{"rope_fraction": 0.75, "parallel_block": true, "init_std_up": 0.0361, "beta1": 0.95}
Each number is 500 + 25 x the weight over its row's rms, rounded and kept within 0 to 999. Layers, rows and columns count from 0. Numbers have three digits each. The size before them is the row's rms in percent of the matrix's.

# layer 4 MLP down (transposed), 768x192, rms 0.151, rows 475-508, columns 0-95
103:519497491454471505503486466512463464498506510438527531509485504495508527495455565464459525521497478500471499501477489511514514435512463486537506453524490523523504511525521469499535493497434497500503498504464492521501472500500456526537475503509514461490478516450475480538521458468480479497
098:484476477440495486520505505501475479486480521504518521492529444468531492487564476489460499530489512449498524462503488528455516501467475514517572493512491534562478490488489502528484502493532470503495494494525505491495449506480502510488467463454515513553547502553489463460480468477491474489
106:516501488500501503568498482526525482505482544505485525507533488470509500449494517539464514466469484490521491492509506461496517547532487573505517528485536498459479497496519508442538488477512493493569506520535489485522484488492537503558513492490490533481496484459540482532467498475532525505
094:515539531504479500498511503521555502491503539483479450486533498513474475513481480512496520462521511477512536485550491481466478467496503524557482492524520482463538537454534490514489529496508457486477509465519543501490499490507471511537508506514494528509457466558513481514504530503522511546
104:551510518500501517483528489512486509464497504504532503501443503436514520539488522488548496501500492503543499550543513528500531503535499519495526522515517472499463471499507509463542518431488520504467510502501503521481541458485496533469496505496546480501462522455472528515479481484557460474
098:491488462505502500506518499499525498547501473518502509493520478516496485512505536489479539486493492471506517518514492569470487467497487496452535551517515525542523481518490491439566515442516502515482515517491526491505460519457497465454508532485489478518498529499536490481543538485509518511
089:529493487524494479460523524508475504509470505514487488509471468520529487513489489523491494474453498527501491489521509480462504537524484492533464521505519493466512517492504536497517532462523518521509471495472491440448501439532517501484534506531552485528505463517495489484505513552502521504
096:482526496476474513468473454515480489508490487484506535479463500446507491498512540519489520522531530502529495517527517492506501481526516487479519498468477508519490477494523488506476460503507471505504504515513487533520496516539544475538460488447472476471442477488462498465478529494498531506
095:511484489506529510480491510512461501461485507463505548501487475522504493544483479482499498529492510535495469516534485488508487507521496515524486494484480530515498490492487537503517505471532505493493489490483509492516491477541465457516538428557493495445560474488461556486514474486501495475
097:470511495526508516490490526494503498480500541468481522527480487501491549506534480473499503492483511498519469480469459518493536478458495496467501558503494528507541512498510524479481508472492505513515465491481508479517526459492519456533499496509486473517513495526550501510468443515519520521
094:473531536486489511486499511529451521485497491492480522530523505487553484490470495515568506476516486512483556526503532471520467501542474455479505492527507497487448495492500472499505503480488517518512539501538521498500506510488523490495526492506496501515495499442505475492522469518545507467
109:510491480533488516524523509466513524537514474467525483538491572511491497496483500513520485522480509465486468569511531483541494524502509480508501471523549486507462507454478547495541488511509494502542523511501437502442499463470503514502519538539500480504494485459525537547450537525481484460
110:480482518536481516498504504496514502502474515509483516501534515510472523548457524537504509510519486495477516534502486500531511488492502472521481501458521538486499494503469463547501517536506499488489493499453518496450466503547512532495468515526495510476442479484471528526442538518509527488
094:491521525528477479528496464539505530561492465519470490505493491526504497478467506504518487419441462528531467508517520499490479510490467523548521494523539471480474496527507560483489477491502466482481519496488487493555524512518506485503523507462488462489470489528531450480496488484505496525
101:531509449465530502445512506504498488506497541496494452487471490464500518489456514525505476506500499505477508529513477546462482488478477492486532512513532516468532494501510523486452519482541541492495510538497498529485498503545490509513534492489458468526496478493509524515520509477503495487
098:451524494489506541498521506478470520471479474495477474499531530470463483476542502480466516477472483502498482448462487499493565513474535482501498491517473512546479505548523490488519474514517520483472521505509478471501540495503497514522513547515496484503562520491507569496477513492496508491
088:526500522498546536490517530476531527467460506507491505478519478512477453453469523487491499489456504537510520530503505535546447507480490486495515467519492518523490502507499492519470499464518546490516564504516509511458474493504505525518494492548520556460493504491520498521503481505477475546
087:497472492466482516512498496495509500485498475498475486544525542555496456499553473501537506456508438484507526487491541501510489509450496499519501523532531485510515552468493512454511526533509490513524472502480510531506551456476488504505481518465512505500541475517520495483518516489523514506
094:544496511504490511542451496498522496500553514459549500525506485460500480500520550506495536485480513454500477469482446549511543500486506494536518507503524515523523532515521489511525575536493496532504481529515490544497490473539472480478483549462453494491507482474530476461518480528529507503
105:540522473500503482481486562477479493507465484496522513488532494471492479498517553490480509506482478489539494506500479542503501492534507502504517500488517472496541501468459532490545522490550537510455517517505490529480476484476531474501495489473506494496519452503487481508493492527466446525
103:489501517510505484488493489536544489512537499502437492473533503516512524562517434521483523495491544472502478528494484443481485525521540487522534504524457455503498522517506483497510487489510496513506530493535526461464510523479487460524501531475499542522517492489496494458512505503552515498
088:492479562495469497481516521527496520469487484486470474501514513526475510479458498489495505462501508513463527493503522476472528505510522460523537469556527464578534471487506513515495473479530518486424528468496495555477539503524512509490508469515475516493537497505526517514496499524508489494
095:531497517510466515517494511457515502520546523460557505487515510460488536500518485516495477487489469496499525513467511492514515481519548494476514515456488509499501481497490468497524533562512505483544515495493479558521498491511499481475480477503473464491510479484492536501495482523491478526
099:471522540513483499510489483476499514523494513501525560479495511483477481477482511485463489510495497516531522503531482502534490467506476455507485517519511517465525487460534492517492527482464496495539487489508503520498488479459505470473516532438523520459495480466534529506461508538511476496
089:526503528498471499511524548507472477504438494570505534479535504480485501496455495505489496523496463487534474495503492526484525517525504484523465495459534487514505491481497507456464499501530483481534502467525534494499512505533490522551544476483479515487504495486532476537503470502490447502
096:526522506512494494472498478515495523513507542456498471479515583504500538468475524474518496509516524522466485498464489487475574527545484469484531476504509511466504511504498461492495514502521492510480506496483479484530484481566506472497481513523477489469460483531474498496485483526535508564
091:482497496522491523486498530495512538550555552498525476479513527479477511480536510501456491486501528509522485490509520525466552535491536484500518530472477475512522467534505493520472533519524493520521524482485478458497520464511517481526489502495491466551468453494468522522498508491506514516
114:518498496537506482505519493557484555482504487500479518514504450537481481492499495527504508485489492534485450554483487458501448468492484482516525509527469479521495491476509528471497454461518501554493497528527503503501485503504458492487531501474452505485543513478519475468566511490496495505
098:517447506515509535544512508486517531531501499536520506487508543558521495547530491487541450482470527530532498535491516534510464533530494502491525492509485497497466502538526504515515452489493487486483509511499486483523482465465502492512465506459492455492533462519567543467512491497516542483
109:511544460493524510572483526502497440507490515500505534523519468472486515507477523521476504481537505472510516532511515507485541515485519548497482524514454510497500468475487516454501490539510530506528509527482477524529579524493492466500554523497500480482477494543512488529482478514510515516
101:516466491462488475478501451501474502474485535474494522512486494522476490508492496464523492483537540500527526530532501519476517503490491510528488486474511504451496512546465493474485519482542483486505501490466453485517542497525471496489557509470458495506480493473503498500517520504496536556
094:518519477495500495491475455474500487526533488548524499495503461524500525459490472534499474505490484483485528511501459528516544502511549469476486503519505479538494482491496470505502516504511515568493506479499502517501556474501521537567521515506523500528541596511538505491508510482447500484
103:481485539484459508500560491513499531514483487483473489476468492497539511508534470498539488487464478492486495485476580492467466505518510506504516473529482490503476502497496425492503518465503525439508521518507467504496529502530499463492537441540499486474495500526484508514498498469507507485
090:518461534505473470496528454528477487469507463538495513514542500522495502511505516532477509487441497493525470459481518494511460476527496549503546480559503513521520522500527494479473492497531520475512553490494464485508494513548466503459523449539533482509501482491523467480503490553503462512
# layer 4 MLP up, 768x192, rms 0.151, rows 476-509, columns 0-95
104:469501500482531491459491491487486495503500513521480526496489495470464531496508477491475450506461518484510495517481442444476480498444477512461487472531505507489517501488503508486536550505544431494504495522487505475548584482535504502506459491478529534478496498458493494509516511518508541504
100:449467531521502507511533512484475515503502507487526524526478504498447550504523528472549502503483500521455533474452490456526500531475476505490520493509513520478468468480446460522500494496523450499526479468512507460499540488472470496494502477510555474495514483505506565474509475507520465504
098:510524520517544497499502493481525532498453497558479503496447506478487534493567524500488488483472482493468454481511465533503482493521497525489492506479500502478438498478474497542581489547535484498489533454507446425505507471509527521478530537446491508474459515498532522510492532519496524493
104:454444492509474467507540483507485463491519501494509541464519478495534517486519504517506458505477501518530496518491503547502495513488519531485486537508498491481499461490494514500500514559472457513492462509513493549482512527530507455495485513502474509465531497490566531522520508511476489492
105:474448460505440504503498502482539481524498475513505521473504487536507510514529505505520487514512508479483506524494463526464518527492475503445496521489538508498486522506452488518484483504519549463503462487543465485556509509525464543520493503495523528519482485515508500519532532470496538458
089:493498505455488466533495478479527469500505526469509518459516537493485538506471488506467481514466538493490483504470545469501498487486510495453511519518492475509512486471507487513481506464506492467524539513493502537498529544511522489491486502505501467460491504462502534486500465511504517483
110:488516512543496505536467505490457536512535501526479458465492488529494501471530522499480468484491500487508529526516467514554546502490521475482539453520508549510497510527486501501524488463486506512479495470536492504486524454497515495460485487462527511493469490543503483480506521498515493474
099:526475464460558498509506534489520507529528508493512503489475505504440503469484473465531514468524503473501504528485517547517506501506489473493493537467507460496494488509483490465557475493524469512531526482523454493511526461509476498531499484488522458532507508515546500512514479523534469466
096:537499537462537523519509451554508470512503482492548493463479482510475479461481482554485516523499473520455538481568484515511500486539515481485539488484470468515514540537529490571497532489488484505514528480501510427508493500519513482504506497508528504475477504460503498518484497496543485509
101:472516508493518486498461502481512490492528527484528493555468494545474526496503515537481484518462513540521482463533500492491524458449460483497492487472535509441483499518546513460508503491473510506480529475502502518477471477511509450478521503514486506513501495518469427547495494497475451501
095:494502465433504498500475518500517488475506548525497489467542492514482495475507489477499492549507522481497549475488486461450482515504534490488490484501474511496547504519523521550511488474485487447499449482494513499496494508491493443535515526511529483508560517463502541454559503500532467493
112:527492523503503476542513463523487482520470489484539469502497504465484522500501552494461513492484512461506484494540518470451485462569543530509509536502473476532508535480537496489560499495498475543512508462492463551480500515504528490490510479527508461510484503521535490482535514487512457538
108:527543484509490528501512477532520474454516457494464479467466486446492514505501505499493498533482509474474511554516509492469521501519474489542501497505523577452488500500496505498534481552525515484484520478508483526480486541521511489478486483503473526522461520515482477497510479505484511487
101:484543492510501499490498493512460555528461502507521471464495498496498436484513501486527503501525492510496486475505481541508521512514518473514495466482513527537514537500496484483454515475527482508523466527491477549464504482499537481506510497461487505495518470530543501482499516550479491468
096:523466498517522511529539543491534472497435509530498509509530472473532556510532530530487436533487492534469505462516471545445482517482489510521480514451523512483453459505522517496543518520496479503509508513519494519508464487473567495506503508546541510513507514495490482479531486512473509488
103:456443471501533498499473508450485502485504456516522496502493532483514464488518458494519515537513485511484520502501497483528546497514521508480504486517469525464540537494450520539503526499479509481522494520481503509478532490502518505476540502467481462505482531474480478519513514524497516523
093:473507513517507461491514468528478517486494473505495494488517519512499507507510452450509496508470475496490465511488504510515498504514461495477484500558481534488468489550516464518522540523472513484484474500453483467512461557447508499536473557545482503469493547469489494536492491523499496502
100:469514465516516508473480515520514480530539529474486484478523474447461512540505485483502474508520470559486463516472480464508493495527460488491465553498480486489479568460484540534498454457481524527492518518504508497493507512501498546506529493501507541462507505532501480525507513488519520527
112:487480485519505487471507533495548516501514455492479527510507455515476456521475475472496491507492513497449525502518492501469502465567550481490465497476525507500473589525503531515460509477521462525506522525525475482486525383532508497485534498459526494495472504486496508522506520473501487463
101:538487481467542510531494501511512501468494529474499511498493475511452481497498493517529528496539484479480531474523496533513523513523508479495528533511516503487434468456474509459445527533495505489511506560469511506489508486514483511497496522498542460450518498473534464527456465488487518506
104:498490468514505525492463454468506506513521453526539495504450518473525531542520522522485479560480482496552497522486528477509513483500469493490438515495492485460477526510514514502493509503490556496553533508493497503503465539516482508510520486509447506506479502497493495532512532455483499508
098:489495476515529565475491527448479474550497528492489457495510501494558477528526450519558511514472488504514501509541492504510497503484507488504460464503481526490508502467461482471498519484516523501532458494521524491507454489545530511490508516536490477512488514498510524486501500509486519525
095:443489512526544507519454506458479507517493516512488535477478493516475519519559556494508493539529474491477489514475490484507496484477519528504504474478482502493503494472507511496488491462477500489458548508482523463505519502476495516549489469510518492517470459485512524481537526479477456465
077:537503521530456524486496498510499499539465517527512526513492526499489528481508492504534487491503497519505481490476497525491480506499470514496476453504479506531512458490498523492465497503513518471483584505502476466486500475504481484488524544555498493484529472476548477500504534475509484545
106:496473520464476499516526487486515522473486487498491512540493500487493508526519511503486519470494453489498473528538504482504442472499490509476496496528527489533502479513506510499499490482502521547520475599507472471505454477504500556539443451490473503501497493467504468502527517507465493452
093:486507492496511531539490471509519478451457492525490516526485506533506509493493495478481471493470519463549470554510505482518457481534441475498513479499464508492518518456482533555511514484530480483481523514545469503533498503504497554548539515488540518476489467477496481469495498497502497510
100:513466499504535466452533480495556494485511481482522530497512480506511476513531510509535479510496464475491501476478473506532486507467484482462541469485489482493497505497515506536499508492514503462542460498480467501491538481509453506484524540483479499523473480517525526540519539508440476505
101:496477523503475535509488466536513530540497552519499548454515476489529516521497494491494481482499504482443500465497457531478499519516487538497471518473488507500493515503561530501482493479524514470492502485446499494534471513524446462527485513483495477504489503451516490471542511514479485532
095:483507537522466501529497520498509514484466464468563523504498486481528493469480506515475469521519478542564470522510546495540478500547495525456509496527526465541470525512513510529483502476491468521461523473508541454447493448517524547480486500495473494508490485491497516543485500513475492486
098:551470522502501544496510534473491503539504525479466497494525499510502523530473507509453486536453487488524472472533515476501518526578494467465523547508491486553505501468493505507503534526504544492518470563508527471491466508430513518462450501481513503502524499506518465504496499485501482493
094:493482497465523510506536504547516524506496522449486516484500560444510542515503490468525510497543526490536470486511501482484456483534489520497522483496544511479476489537496510545544461477516478471498512511500527498481452508511478518477481480509462476484498419509501516498525525525528524508
113:435505503477506515474491487476526518469489520490534505515474481493503525479572548484505453514462511514546500453513526502470510517500516466502490509479501479499503508525508523510518506484490501451522506479505508515462528519516534530449529444511547510486461500452478506529512436533505494514
097:513479444468512498512530486468491455510500508532456525481508543456531529448501468511522511488468523495508506447512526497501528494509478502461495482537487520486466467546506508568513463503502498517520483505489532508478489472515525499489503521442497497469490545498482511494536539496507477518
103:484516473512472568468482491530517455522485509537444525499466493470503511480498502458516501514498548522549496470472511483474508464528500556447517496567481510517448522488553502463480521476525491525495542502503509517534560482523482547515483499521522469500515478555523488495511494507543485521